From a checkpoint of a small transformer trained on Wikipedia.
Size: width 160, 2 heads of 64, MLP 320 SwiGLU, vocabulary 5033, 3.76M parameters.
Architecture: RMSNorm before each block, rotary positions, no biases in attention or MLP, untied embeddings.
Each number is 200 + 30 x the weight over its row's rms, rounded and kept within 0 to 999. Layers, rows and columns count from 0. The size before them is the row's rms in percent of the matrix's.

# q: layer 5 attention query, 128x160, rms 0.0608, rows 0-42, columns 0-79
# k: layer 5 attention key, 128x160, rms 0.0647, rows 0-41, columns 0-79
q0,097,191,215,174,191,230,177,204,196,273,190,210,243,197,239,187,191,178,203,205,208,192,193,191,217,232,293,190,212,197,176,203,219,219,192,168,239,197,170,166,177,250,150,193,211,224,227,206,196,158,135,178,209,177,191,225,220,189,195,206,165,205,149,182,192,219,233,227,190,218,178,220,244,199,178,258,230,202,166,192,120
k0,075,220,172,222,205,189,211,197,220,187,205,185,200,153,174,182,215,183,210,200,186,241,238,119,164,232,200,175,193,200,183,149,181,162,200,205,198,257,182,234,229,156,215,188,247,154,179,245,237,186,258,219,193,190,174,212,236,160,199,196,200,164,188,193,194,191,211,203,206,202,245,169,182,207,236,198,168,255,202,218,225
q1,099,176,215,194,222,114,218,124,208,170,155,163,187,194,165,231,238,167,197,222,211,247,234,180,200,193,189,220,187,189,216,209,209,163,180,217,227,220,222,267,255,195,176,178,145,216,185,211,231,212,241,218,190,201,179,242,224,253,225,193,222,165,206,282,175,140,197,204,209,225,198,156,217,205,214,232,188,250,247,181,194
k1,097,172,151,168,206,191,198,221,191,173,214,198,160,198,204,209,181,199,205,173,199,168,196,175,164,208,218,162,181,224,205,163,197,188,210,176,199,151,201,156,165,296,159,196,215,226,232,191,162,193,119,181,252,235,200,242,210,171,192,167,245,228,234,127,212,177,212,162,198,177,201,209,195,226,161,192,224,177,155,193,189
q2,106,183,133,189,199,194,201,230,204,170,212,231,163,236,214,175,171,240,196,153,123,209,207,246,188,177,223,170,201,196,205,170,219,201,186,189,224,187,244,201,154,218,169,176,176,144,231,211,210,201,203,178,244,183,270,220,181,155,161,172,218,225,257,199,174,196,187,109,139,176,176,135,168,164,156,216,193,209,177,158,245
k2,096,234,187,188,184,216,158,204,202,215,168,234,208,144,283,179,190,149,233,211,210,215,286,203,183,177,161,215,172,262,188,176,170,186,154,205,191,195,220,212,193,200,172,196,216,220,187,205,215,172,213,178,216,212,214,135,232,185,179,189,264,175,138,217,198,230,176,215,198,169,256,263,193,206,202,205,165,234,164,203,224
q3,103,181,159,226,208,179,228,213,163,202,186,209,156,233,249,168,173,166,200,226,194,214,169,204,195,239,189,178,242,194,171,229,199,215,218,247,244,227,227,161,152,211,126,203,199,176,189,204,227,192,186,258,184,208,234,126,173,188,183,188,220,170,210,175,149,192,274,202,194,178,191,180,203,229,185,206,182,220,211,165,168
k3,120,200,168,188,148,250,181,171,240,196,199,249,190,224,227,209,170,220,231,187,207,166,208,179,249,202,217,224,145,215,174,204,197,160,173,236,239,233,179,192,145,273,227,158,214,185,177,181,170,155,201,194,236,206,156,213,207,174,225,133,208,147,123,232,148,159,213,173,145,224,194,224,263,199,164,254,191,173,222,180,251
q4,113,223,197,154,197,216,206,170,182,174,178,147,183,235,217,148,173,169,206,165,185,172,215,212,214,206,176,166,208,173,169,176,220,194,243,197,211,195,117,181,228,240,199,181,187,178,166,204,137,188,215,183,253,192,211,184,180,210,215,192,181,205,198,163,176,172,249,148,152,190,198,196,178,212,181,257,184,173,165,207,239
k4,134,194,161,222,219,247,163,144,195,170,211,252,187,203,260,191,197,171,232,221,201,154,191,191,182,199,185,182,198,194,147,233,170,178,222,184,226,160,262,212,144,212,194,154,275,228,172,216,209,176,186,175,232,180,213,202,245,179,182,147,235,193,189,174,163,153,187,173,175,182,221,198,223,234,222,256,199,189,170,177,193
q5,117,177,197,149,171,221,195,240,218,178,263,174,209,200,245,168,163,231,204,150,201,176,216,245,195,236,189,204,217,165,183,159,233,217,219,229,191,193,153,186,188,230,138,202,185,165,190,145,171,188,198,177,182,237,116,191,239,218,201,138,167,181,199,178,172,235,247,182,202,234,174,231,181,202,256,202,237,223,215,152,148
k5,120,254,156,200,150,217,176,180,206,250,210,222,172,161,227,242,161,199,242,172,219,220,219,195,170,159,192,201,244,198,205,200,206,186,146,205,222,175,144,168,248,204,227,185,205,199,135,179,191,213,200,252,173,198,204,168,177,227,240,231,240,238,164,226,206,235,150,239,172,209,207,203,230,218,226,173,166,158,185,246,246
q6,121,237,219,227,271,227,141,182,144,204,198,229,160,189,189,155,179,207,237,222,227,201,211,160,202,201,196,196,147,222,209,207,185,238,121,224,198,240,213,210,236,195,256,216,236,200,191,237,216,188,225,196,220,193,299,197,210,180,219,200,181,176,190,183,165,154,185,194,195,192,212,172,246,200,183,214,141,185,188,250,220
k6,107,226,146,231,165,229,219,171,173,251,146,146,196,191,148,212,174,240,186,213,172,218,216,170,216,213,211,211,164,258,215,152,202,173,160,222,207,170,193,226,209,258,170,218,173,222,206,239,129,242,159,148,245,183,206,186,163,159,180,210,210,199,215,248,161,195,208,232,196,162,222,184,205,208,160,192,199,184,183,145,280
q7,122,160,139,210,183,205,199,180,201,149,189,198,149,250,227,150,171,207,225,195,161,148,182,199,197,266,200,250,152,162,180,204,207,180,243,172,215,134,177,225,217,235,186,151,194,176,189,160,190,147,179,255,179,221,233,166,184,223,176,139,173,183,221,199,195,191,170,158,133,180,196,179,180,228,213,210,211,235,199,185,232
k7,104,236,220,190,165,200,190,257,198,199,153,220,201,183,158,187,179,184,218,201,237,242,245,153,163,204,199,170,247,176,165,202,157,227,245,154,233,218,205,273,191,146,191,205,131,166,193,155,196,188,241,222,234,192,170,205,181,207,223,178,220,204,147,205,180,181,264,169,195,227,221,190,211,167,252,161,167,161,215,216,180
q8,109,237,191,192,200,198,210,255,215,230,221,243,234,212,155,226,148,203,190,191,185,206,214,181,269,182,246,193,234,217,144,230,179,218,200,197,225,240,210,176,240,247,218,244,194,250,197,231,204,199,195,216,176,216,245,233,210,189,199,198,194,153,188,194,240,186,168,246,224,194,207,190,211,193,174,181,221,260,163,183,171
k8,110,201,184,183,210,186,207,224,161,217,169,179,123,175,191,193,158,149,160,222,232,242,238,146,203,206,226,198,206,172,217,210,202,236,166,138,193,212,210,228,215,157,180,266,233,215,208,190,185,169,212,202,166,263,264,213,203,198,183,265,174,229,191,218,197,202,173,229,193,181,243,175,206,186,218,164,181,143,207,175,224
q9,097,187,194,221,219,170,207,206,183,198,185,192,178,217,264,162,139,216,220,197,187,176,198,150,190,220,196,159,212,221,179,252,212,183,228,207,227,235,197,177,193,208,156,180,229,188,201,206,232,185,210,223,228,147,244,148,211,133,152,162,239,178,174,198,174,208,241,207,158,179,125,249,186,227,236,231,177,220,175,192,202
k9,183,181,237,193,191,147,275,188,185,236,166,178,231,166,174,244,257,192,131,218,231,213,206,171,226,153,235,212,216,208,246,177,171,229,211,210,172,207,213,203,218,150,214,251,191,207,260,189,208,217,191,147,151,225,256,199,178,206,140,187,195,203,260,185,243,245,167,227,239,160,232,198,196,143,182,178,198,201,207,162,206
q10,118,236,239,198,195,192,224,180,172,138,212,173,203,196,195,239,114,241,206,244,190,235,233,167,150,203,133,206,194,130,163,178,198,200,148,208,172,281,211,215,194,150,219,224,212,167,183,175,176,175,207,174,199,213,154,248,250,176,161,183,193,210,186,218,225,167,137,234,214,235,174,186,210,140,187,199,182,223,219,192,213
k10,114,191,181,197,211,220,176,209,192,209,137,233,170,170,181,169,174,206,202,181,184,174,211,186,198,228,238,213,178,219,189,196,193,249,205,196,188,213,151,240,211,189,218,195,188,186,154,143,194,191,164,208,239,214,182,177,190,214,222,200,164,265,159,146,179,205,167,157,198,171,188,183,195,225,257,223,205,182,153,191,198
q11,114,179,193,186,242,217,225,243,216,136,208,195,188,174,178,203,179,201,190,157,177,264,218,184,210,202,166,239,234,193,234,190,239,190,208,216,216,255,198,218,235,212,199,250,189,189,203,213,258,177,228,193,152,262,157,227,226,164,194,233,177,158,182,223,199,158,230,196,205,192,158,163,207,219,168,169,211,162,201,152,240
k11,107,159,189,209,199,161,229,220,189,146,142,181,222,172,180,201,214,222,174,173,227,145,207,236,194,150,212,157,172,209,281,156,175,238,212,197,192,205,197,219,165,204,207,185,220,234,236,197,212,226,228,192,172,171,231,172,156,181,164,237,237,175,190,194,229,224,181,228,236,159,219,230,182,141,221,180,203,218,210,174,192
q12,103,190,198,172,150,226,206,199,213,262,231,253,196,191,239,181,179,187,194,252,221,250,224,179,175,182,179,208,279,245,208,216,164,204,191,137,214,186,219,165,165,173,195,190,243,184,235,161,235,206,159,176,264,195,190,196,185,167,207,211,253,210,212,209,260,230,198,195,167,172,236,162,194,204,203,196,220,177,204,198,221
k12,101,189,231,204,202,242,197,194,223,191,197,207,217,232,227,178,194,255,185,204,218,192,243,194,180,194,187,186,229,185,213,204,210,240,174,214,133,206,209,140,263,232,216,202,158,273,152,238,200,205,171,262,161,214,222,269,149,251,184,246,235,220,214,178,169,188,228,188,206,178,212,166,196,224,143,187,213,201,167,187,227
q13,107,221,212,203,247,202,153,212,219,183,215,165,228,180,189,190,192,181,186,215,186,215,175,159,157,201,169,135,184,218,184,185,218,250,230,181,206,213,208,205,175,201,200,206,197,253,188,207,182,251,173,183,215,237,132,224,137,192,207,230,213,232,223,162,171,151,223,227,141,155,142,212,195,220,263,220,196,177,202,215,178
k13,102,234,187,195,220,186,161,174,258,241,171,228,232,240,198,229,179,188,201,250,182,139,230,233,191,220,242,218,154,243,180,168,199,180,211,202,197,179,228,200,155,176,236,214,196,218,150,213,215,172,219,260,183,142,215,169,241,144,214,190,226,197,219,248,227,245,174,174,211,202,252,200,214,195,197,216,205,235,146,242,192
q14,106,226,209,226,223,166,226,204,213,158,204,207,211,180,247,199,193,213,212,267,188,191,197,220,209,217,208,250,197,183,198,181,177,211,259,214,189,239,260,235,236,158,174,220,169,208,231,154,215,219,172,175,161,232,206,178,134,198,197,189,185,227,161,227,207,222,212,197,235,184,202,247,184,209,153,223,221,240,187,180,178
k14,106,220,215,229,192,143,191,208,223,203,236,192,155,226,212,212,212,183,193,176,189,194,174,252,196,217,187,160,151,191,173,187,232,196,182,201,225,218,197,181,244,186,230,191,219,175,207,227,188,182,171,236,217,189,219,208,197,210,254,224,222,196,207,134,171,225,201,206,213,229,138,213,302,229,206,264,156,165,183,216,214
q15,107,190,215,201,258,168,231,239,204,193,181,199,208,206,195,198,155,230,229,189,229,213,215,141,217,190,202,199,218,195,186,211,225,174,186,246,205,235,205,186,162,221,193,201,193,237,207,169,162,233,206,182,119,210,185,205,196,234,194,151,168,221,219,199,145,157,223,188,195,172,176,232,216,227,275,191,234,196,219,189,179
k15,096,184,242,206,161,189,230,214,251,130,220,177,204,197,221,200,187,194,218,195,191,184,175,236,156,234,195,220,220,127,212,187,252,207,192,160,169,184,194,216,227,216,166,158,246,163,170,235,266,177,214,259,181,209,244,116,209,217,161,229,225,203,201,163,221,250,218,215,164,189,191,236,173,210,206,207,213,238,210,162,199
q16,079,154,197,154,224,173,201,172,240,204,218,196,186,164,211,254,244,171,222,213,231,153,233,170,197,198,250,255,200,190,188,144,212,177,192,256,218,226,144,269,234,154,214,199,214,201,204,217,180,237,219,188,150,194,114,211,247,212,233,198,141,162,194,169,245,202,209,216,197,211,243,153,213,205,222,165,216,245,210,197,201
k16,092,217,200,209,221,200,158,180,163,228,169,231,220,198,159,162,132,208,272,226,198,145,193,157,190,227,189,218,235,227,187,243,191,197,208,235,238,149,254,158,198,227,187,161,167,190,145,208,178,177,158,214,218,186,226,221,197,143,211,254,257,186,245,218,151,217,237,226,203,211,175,254,208,238,201,278,253,180,249,193,172
q17,114,190,211,225,214,182,227,232,196,165,164,179,171,227,151,162,238,213,142,180,168,193,178,237,194,191,162,240,216,190,270,225,227,180,216,256,218,197,222,192,240,210,219,235,179,216,176,198,167,208,223,229,149,215,172,204,195,232,194,213,199,221,266,257,224,252,201,199,223,218,194,202,175,222,294,99,182,166,207,166,225
k17,106,150,226,172,236,246,208,232,178,210,211,219,198,199,194,262,217,206,174,160,182,205,209,259,235,186,212,152,165,177,257,175,233,236,214,157,139,200,239,195,175,261,164,246,135,234,302,206,167,227,171,208,199,236,227,187,162,203,155,175,233,221,182,164,203,171,181,125,236,187,181,179,146,186,102,165,212,214,183,180,210
q18,109,178,207,185,188,141,229,166,221,213,208,177,233,193,250,232,279,161,208,210,246,222,210,164,208,231,188,193,233,183,190,197,208,186,209,238,228,165,132,195,213,171,210,224,151,135,176,255,176,227,179,187,187,215,149,193,242,198,203,156,209,197,183,220,207,152,273,251,227,245,168,187,244,227,236,225,219,222,202,172,194
k18,118,161,139,216,249,238,155,209,235,195,254,235,225,181,190,202,176,218,207,192,171,140,182,187,192,226,180,156,251,208,169,194,170,194,201,191,138,275,279,188,203,191,180,190,239,204,172,220,221,207,164,184,214,192,151,200,192,177,210,188,232,189,222,177,197,159,162,160,172,199,222,174,161,246,177,237,211,230,189,210,194
q19,122,212,237,204,201,206,183,146,179,206,164,163,219,153,211,254,222,185,202,263,251,203,213,168,192,214,189,187,216,190,154,234,182,212,218,220,190,191,147,188,188,188,139,178,198,226,155,220,201,203,205,163,220,195,137,180,188,208,242,182,179,184,198,191,189,176,267,275,230,219,220,263,222,225,235,223,204,228,173,240,143
k19,102,171,230,156,203,167,154,188,207,155,184,199,211,192,212,177,151,217,224,210,203,193,276,172,178,227,195,181,248,116,127,164,194,208,188,217,199,197,200,208,214,178,185,206,205,231,192,216,133,179,187,202,187,183,182,226,247,179,224,252,211,198,188,159,176,161,164,213,186,160,171,132,211,234,232,207,201,186,221,172,194
q20,124,183,227,141,230,185,241,187,230,208,198,233,234,151,235,258,307,193,203,198,196,178,192,201,184,176,197,186,184,213,213,198,171,209,235,216,169,156,182,157,161,237,223,219,185,208,183,215,156,248,231,119,248,202,179,217,219,248,241,199,185,227,154,225,214,190,223,248,210,223,198,234,201,176,201,193,237,185,193,168,199
k20,107,180,204,152,216,158,184,172,175,205,248,174,204,225,185,201,173,203,164,166,205,200,201,190,202,190,195,195,235,160,222,205,187,265,234,156,154,191,240,214,212,175,270,217,205,213,229,199,208,209,188,222,214,212,217,252,224,191,139,240,171,219,243,205,209,205,138,169,173,193,158,149,189,199,222,148,266,162,235,200,228
q21,100,200,191,212,182,283,185,187,159,214,203,209,190,172,172,171,135,181,232,190,227,225,236,204,200,190,215,170,173,254,195,212,139,207,221,174,129,183,239,187,154,184,196,204,220,224,267,140,202,187,159,208,217,189,150,190,190,217,197,179,229,165,154,214,186,188,184,175,210,181,286,224,199,156,206,219,191,212,188,235,181
k21,121,212,194,187,255,241,213,240,264,218,218,141,192,226,186,179,178,204,167,178,201,178,131,232,241,195,236,145,193,218,196,199,231,245,271,177,182,128,234,211,176,238,185,209,176,218,223,213,195,215,189,186,188,152,229,197,196,210,185,168,193,216,234,204,153,205,199,154,221,176,132,162,208,253,157,207,174,209,176,206,210
q22,110,195,169,214,143,193,153,182,179,155,192,226,216,168,172,238,180,206,202,218,224,230,182,234,209,173,187,215,179,197,211,207,191,218,132,230,164,256,174,240,238,215,215,210,216,198,250,194,257,179,174,168,220,238,230,198,219,192,180,210,142,203,198,193,273,249,126,196,244,199,229,192,171,175,250,214,259,187,195,195,188
k22,116,214,171,144,239,176,176,171,183,261,149,213,185,188,186,204,147,266,177,194,197,154,201,201,190,179,206,195,263,199,213,154,202,240,191,189,218,235,211,279,238,161,252,228,221,180,200,204,193,226,195,160,152,169,213,246,190,189,163,214,202,219,236,211,192,216,163,194,260,176,203,171,220,173,161,187,199,166,224,201,182
q23,113,206,225,228,208,215,248,134,175,213,184,238,241,170,209,257,262,170,176,235,218,224,219,178,213,179,273,157,169,170,193,248,173,235,222,177,149,174,175,170,164,185,174,179,166,150,173,203,166,228,128,151,216,239,188,163,161,228,224,215,166,212,192,247,174,210,231,204,250,218,194,220,211,177,194,237,198,226,227,168,216
k23,141,207,217,199,227,155,245,170,170,226,177,180,179,206,185,236,210,241,160,208,221,197,201,171,249,206,186,225,225,227,261,162,226,219,198,216,227,286,216,189,258,201,215,274,174,189,226,209,188,202,193,153,177,215,251,214,215,206,191,259,186,204,253,201,188,178,178,232,207,174,218,213,205,188,177,193,213,243,212,200,203
q24,117,191,179,230,179,262,191,232,220,196,222,203,194,161,179,223,179,237,212,223,182,220,235,157,175,212,148,205,162,209,184,196,161,167,191,217,216,144,263,231,191,249,197,219,248,156,217,210,227,239,224,175,175,178,182,248,197,206,178,208,264,204,174,161,164,202,217,228,205,198,156,198,205,232,240,192,206,159,183,207,152
k24,105,206,193,208,217,212,182,160,178,263,217,225,179,212,157,180,285,196,215,193,193,201,149,164,159,206,166,183,203,197,228,197,216,250,244,212,231,183,211,214,187,155,187,150,182,240,141,199,220,207,181,205,215,185,159,223,235,196,257,194,209,245,206,227,227,214,148,217,134,168,241,187,178,207,186,138,181,195,214,220,226
q25,106,181,258,145,173,191,243,192,205,209,208,200,194,159,179,245,255,161,142,163,212,235,171,201,193,146,225,215,182,210,264,163,152,215,194,220,171,170,248,194,231,146,211,249,211,200,237,175,202,221,167,132,199,200,235,241,187,254,172,200,207,219,213,228,268,226,188,229,220,189,221,164,220,152,167,191,182,224,199,191,194
k25,117,177,222,235,191,191,214,226,204,195,233,203,171,196,157,187,205,215,189,200,219,179,255,187,173,191,204,190,213,185,202,120,162,246,185,203,218,208,256,174,254,208,244,236,180,220,216,205,177,234,140,152,232,196,219,249,208,172,191,194,252,198,266,165,219,172,132,250,197,149,196,169,188,202,217,208,209,204,207,181,228
q26,107,251,217,189,228,268,173,165,243,187,210,255,195,174,188,210,173,199,253,211,214,243,174,219,206,175,189,201,221,145,159,149,159,197,222,199,215,157,226,157,220,143,198,171,215,166,180,214,267,179,189,154,231,166,238,188,187,210,223,201,231,191,166,161,228,174,240,199,171,247,200,239,210,187,206,185,169,194,151,232,239
k26,102,203,173,199,230,187,148,182,193,247,201,222,203,193,185,186,239,227,215,221,220,182,209,216,175,178,210,210,128,204,221,183,205,206,158,222,175,221,181,202,159,171,221,164,161,198,213,237,176,174,213,222,186,195,180,195,171,228,179,217,156,175,192,231,184,167,166,192,244,221,197,131,198,219,171,148,212,200,239,214,218
q27,100,162,151,173,190,213,215,210,189,224,184,120,221,232,233,216,245,219,210,185,187,212,226,218,250,206,208,183,195,212,226,179,169,216,234,203,176,240,159,203,152,209,194,208,197,273,213,161,185,182,167,186,234,169,274,143,201,229,179,149,166,236,266,196,180,202,245,191,238,226,182,234,176,205,219,169,167,161,216,173,203
k27,108,211,199,206,245,214,156,198,231,181,218,161,211,238,212,174,204,181,211,206,120,148,133,214,191,228,148,200,231,201,166,214,233,117,258,180,198,135,208,204,198,189,184,157,235,175,233,232,238,205,240,164,159,191,187,231,206,148,246,202,182,217,196,213,169,148,182,205,204,234,220,152,216,205,242,137,228,169,175,177,173
q28,097,195,191,230,206,160,170,163,181,195,202,213,188,139,171,190,224,176,180,177,197,172,195,223,221,176,213,194,158,225,207,190,154,238,186,248,220,271,265,202,168,160,148,208,147,147,178,240,181,197,214,197,179,200,232,187,218,217,195,206,244,177,164,156,235,205,217,172,191,216,173,187,163,179,218,207,252,218,158,221,151
k28,097,251,235,172,179,215,228,175,210,278,202,207,155,228,187,134,164,191,205,240,165,190,202,197,114,252,189,215,183,189,159,178,172,201,187,238,228,194,240,172,201,227,229,191,184,231,193,161,176,203,247,223,179,201,163,206,194,221,203,160,233,205,190,163,175,283,165,161,221,225,208,182,241,179,192,184,158,212,256,206,202
q29,096,185,237,191,173,232,194,167,193,224,215,184,202,208,187,203,162,184,161,152,189,175,224,189,201,162,150,183,220,174,150,194,251,252,222,180,226,194,144,248,263,148,226,199,117,177,251,244,201,230,189,265,180,176,149,184,198,200,211,235,211,171,178,220,201,153,202,178,228,214,142,216,179,218,179,210,175,235,195,201,248
k29,092,187,154,206,186,201,196,161,164,197,240,211,250,197,164,207,219,167,220,234,235,213,215,206,181,216,225,219,213,236,177,198,171,247,174,195,166,206,205,175,181,178,182,195,187,201,234,214,139,228,227,183,181,218,188,217,193,231,184,180,206,201,232,240,231,265,165,167,212,190,205,222,168,187,200,144,177,196,184,151,182
q30,102,122,177,197,226,220,236,224,195,195,245,165,246,225,199,227,177,220,160,215,162,180,160,244,228,169,192,217,192,141,190,197,212,208,202,237,235,188,223,226,138,159,182,198,197,173,199,217,199,183,209,174,233,247,219,202,209,173,162,185,250,221,240,199,204,219,220,153,206,148,242,171,188,195,191,173,196,225,182,187,183
k30,099,186,184,227,233,229,180,175,237,180,198,249,172,238,233,187,171,160,172,135,172,198,193,153,159,226,171,207,225,225,227,192,222,242,222,166,185,199,155,220,217,213,235,173,172,189,257,224,214,225,235,196,206,190,189,220,154,191,176,233,210,221,223,176,235,283,199,196,162,211,200,168,191,181,211,181,189,123,187,210,265
q31,103,212,135,219,174,181,200,216,150,212,164,215,183,206,261,163,192,194,179,190,208,242,249,245,184,202,139,172,198,234,226,167,212,232,205,206,215,196,228,195,106,207,227,178,225,190,223,198,152,225,200,209,154,190,163,240,189,232,184,221,239,200,183,164,148,214,240,224,183,150,223,193,175,216,206,207,209,205,162,157,167
k31,098,224,222,235,160,166,201,193,221,228,175,210,220,225,188,222,258,192,170,204,239,221,178,155,184,226,255,181,190,195,222,166,198,176,218,234,172,201,241,174,193,225,189,201,226,171,177,273,236,220,168,195,228,185,189,194,186,181,162,240,254,224,213,262,221,192,214,187,180,199,198,202,231,186,229,251,194,248,171,227,257
q32,112,165,180,205,197,158,212,213,228,202,163,201,259,201,207,159,194,175,150,185,147,214,222,215,243,194,234,178,224,158,205,198,162,189,222,190,248,190,243,168,177,206,212,176,196,184,249,186,192,165,217,192,183,150,260,180,171,158,208,161,207,235,179,221,158,192,192,158,189,183,161,195,223,230,207,267,158,197,187,155,207
k32,107,226,240,207,224,189,138,201,191,148,213,163,229,233,232,216,197,143,177,142,189,209,127,178,181,208,250,240,206,172,170,182,194,172,198,167,250,251,206,201,233,214,185,186,174,204,216,169,196,169,211,261,146,250,174,197,179,193,228,209,204,225,211,202,199,182,232,200,194,223,213,217,193,211,204,155,201,155,209,255,204
q33,115,177,169,281,198,134,197,232,222,196,223,222,238,257,204,193,183,191,221,202,177,206,243,214,172,231,201,201,214,275,232,213,186,206,221,200,199,208,261,206,207,172,195,230,179,220,220,193,223,223,168,214,203,231,173,208,249,161,183,177,233,207,228,212,236,227,208,227,189,198,198,203,197,205,182,192,198,187,197,200,172
k33,113,205,208,167,166,230,216,205,204,244,195,219,140,161,233,175,214,189,130,255,173,230,182,198,193,198,138,150,217,211,204,233,199,260,218,187,159,200,213,140,209,161,194,223,198,213,192,257,217,192,237,221,212,193,203,220,178,203,168,156,194,257,215,200,209,240,189,206,197,198,189,192,185,176,224,282,258,199,175,213,266
q34,101,230,228,198,210,198,176,177,233,180,263,230,153,183,178,156,217,224,189,241,169,162,183,181,200,240,184,205,275,208,209,200,175,179,184,242,220,243,251,180,220,278,168,230,235,242,185,201,275,226,195,235,191,255,210,180,199,218,176,183,216,180,219,214,226,179,243,144,189,194,245,219,218,203,173,209,163,219,177,192,161
k34,098,164,197,234,187,207,144,205,205,197,203,191,208,187,211,166,242,167,205,221,230,210,183,297,196,199,218,202,153,199,201,201,211,219,242,175,217,184,197,199,234,161,244,190,221,167,189,211,170,188,228,168,207,170,180,188,221,205,256,244,257,193,131,229,148,238,209,245,163,205,207,145,242,217,205,203,199,185,241,201,189
q35,102,202,185,185,251,185,183,206,242,223,219,238,205,129,209,199,176,223,191,136,225,197,166,239,193,214,232,284,187,216,210,151,182,166,218,164,186,197,168,159,228,201,178,196,218,206,177,277,129,235,216,182,230,182,252,202,168,162,183,159,201,190,215,224,178,197,177,227,247,205,199,154,237,180,181,190,264,209,222,205,154
k35,102,188,220,197,195,244,169,222,160,203,232,191,240,207,159,194,155,283,207,184,178,161,201,195,224,171,224,203,192,189,207,289,200,130,238,245,198,158,188,247,212,233,222,202,168,242,221,133,240,193,147,215,198,218,147,151,191,195,213,239,118,153,201,152,207,183,223,228,153,183,178,167,159,249,223,244,178,210,183,189,221
q36,102,198,186,177,168,240,227,231,234,187,240,212,219,239,187,212,179,251,171,252,223,198,240,227,167,207,223,179,202,204,167,194,174,226,197,123,208,200,191,200,168,182,219,205,203,184,210,180,182,244,221,165,218,170,210,261,203,196,186,169,164,151,212,201,224,223,206,209,196,182,175,160,206,158,163,296,232,239,192,190,279
k36,096,163,210,181,207,199,210,207,184,203,151,144,227,195,187,139,202,230,174,196,187,205,217,175,124,197,192,214,147,210,213,176,188,224,150,186,179,231,176,186,189,187,233,245,248,295,194,164,197,132,158,209,186,186,187,180,182,230,231,181,207,237,151,260,215,187,192,208,213,196,182,211,218,235,235,260,208,207,191,201,219
q37,108,161,172,220,169,178,206,156,251,139,186,171,198,212,219,177,222,200,235,214,191,203,163,245,218,226,180,231,180,197,205,164,175,217,181,252,150,232,192,201,224,175,247,234,175,171,159,174,182,180,187,199,202,187,202,210,130,206,210,198,171,153,176,176,156,187,194,185,266,268,156,215,166,246,202,158,197,226,225,242,206
k37,108,189,234,248,199,174,230,204,198,219,171,216,171,193,154,170,256,212,219,207,212,175,188,231,171,170,208,200,221,146,202,216,170,203,207,194,196,255,173,194,174,186,221,235,152,180,228,155,213,232,182,166,228,187,240,170,223,199,143,197,199,152,222,151,167,211,213,157,198,237,202,197,195,158,178,195,184,192,135,156,160
q38,110,199,258,216,238,193,200,141,238,213,195,177,216,186,165,236,231,201,186,213,221,193,189,203,251,193,200,209,228,171,219,180,177,174,188,201,181,188,223,231,138,217,231,182,170,239,186,218,241,205,224,206,248,169,193,261,219,137,224,244,207,147,235,228,176,225,176,241,237,238,163,160,187,190,157,267,262,220,231,192,221
k38,102,157,181,218,194,207,212,193,246,196,244,250,213,192,275,181,230,219,204,188,161,202,183,205,160,192,186,214,187,202,209,225,155,211,176,197,243,191,208,220,210,246,212,262,174,168,219,178,212,173,149,140,217,154,218,189,190,193,217,213,107,211,138,145,163,208,254,228,230,205,207,193,176,204,181,238,183,172,196,222,267
q39,112,226,205,243,187,235,182,175,206,224,187,228,173,229,147,223,185,220,133,219,238,232,209,230,166,237,169,248,227,216,166,209,228,200,134,203,215,225,224,231,198,176,241,178,202,232,186,241,221,180,177,229,165,190,204,174,200,206,172,234,260,234,209,151,253,200,206,202,229,190,180,164,205,196,196,143,223,173,197,226,189
k39,114,221,156,143,175,188,199,227,189,231,226,221,257,201,183,188,207,254,189,201,224,188,230,223,213,205,200,172,203,207,213,149,179,193,228,215,154,184,215,202,206,195,213,226,215,235,238,159,215,242,195,190,180,184,190,178,167,160,203,221,172,232,219,275,174,211,152,174,174,187,196,160,189,195,161,208,251,226,181,148,218
q40,104,229,213,158,162,197,140,221,247,183,191,185,184,183,188,158,228,204,208,195,205,141,178,188,164,194,180,182,220,171,177,246,190,189,111,182,174,240,211,240,227,179,159,209,169,185,182,172,210,213,174,185,181,196,199,163,247,190,206,212,238,206,200,182,220,175,234,239,186,211,264,143,197,224,182,222,164,150,128,203,250
k40,101,216,190,212,225,172,199,201,222,231,277,251,208,180,245,234,204,218,236,195,223,242,184,254,247,199,175,208,172,208,259,182,141,217,213,250,141,255,145,178,265,200,250,212,278,251,200,184,241,231,208,188,253,247,206,173,189,198,211,196,246,212,233,248,177,224,150,189,228,203,254,252,178,208,224,177,195,196,235,250,229
q41,114,141,233,236,222,200,237,228,204,218,185,207,181,180,249,181,203,198,176,222,221,208,187,164,220,237,178,155,204,232,190,159,194,244,223,191,166,235,169,218,226,166,188,179,269,193,195,240,191,168,217,186,187,240,198,152,194,175,213,181,172,292,173,220,202,225,223,202,194,173,151,201,135,228,239,196,224,177,197,208,192
k41,109,211,199,229,238,192,212,197,221,224,159,215,166,167,194,218,170,207,162,254,166,233,234,242,228,189,217,208,210,186,159,207,199,126,198,180,246,199,206,181,205,172,184,206,186,263,176,153,238,197,230,189,190,178,213,237,234,199,168,206,163,182,210,250,228,173,131,236,228,182,231,199,256,136,209,252,193,175,211,181,227
q42,107,227,160,227,213,148,142,229,223,253,221,192,232,166,229,162,244,186,195,235,165,211,170,217,151,202,209,231,227,132,183,216,199,246,210,197,237,219,158,215,177,191,188,222,159,212,194,213,169,209,254,196,196,196,169,184,180,252,186,251,171,204,249,176,211,182,263,164,238,225,184,240,222,172,164,205,213,184,184,199,197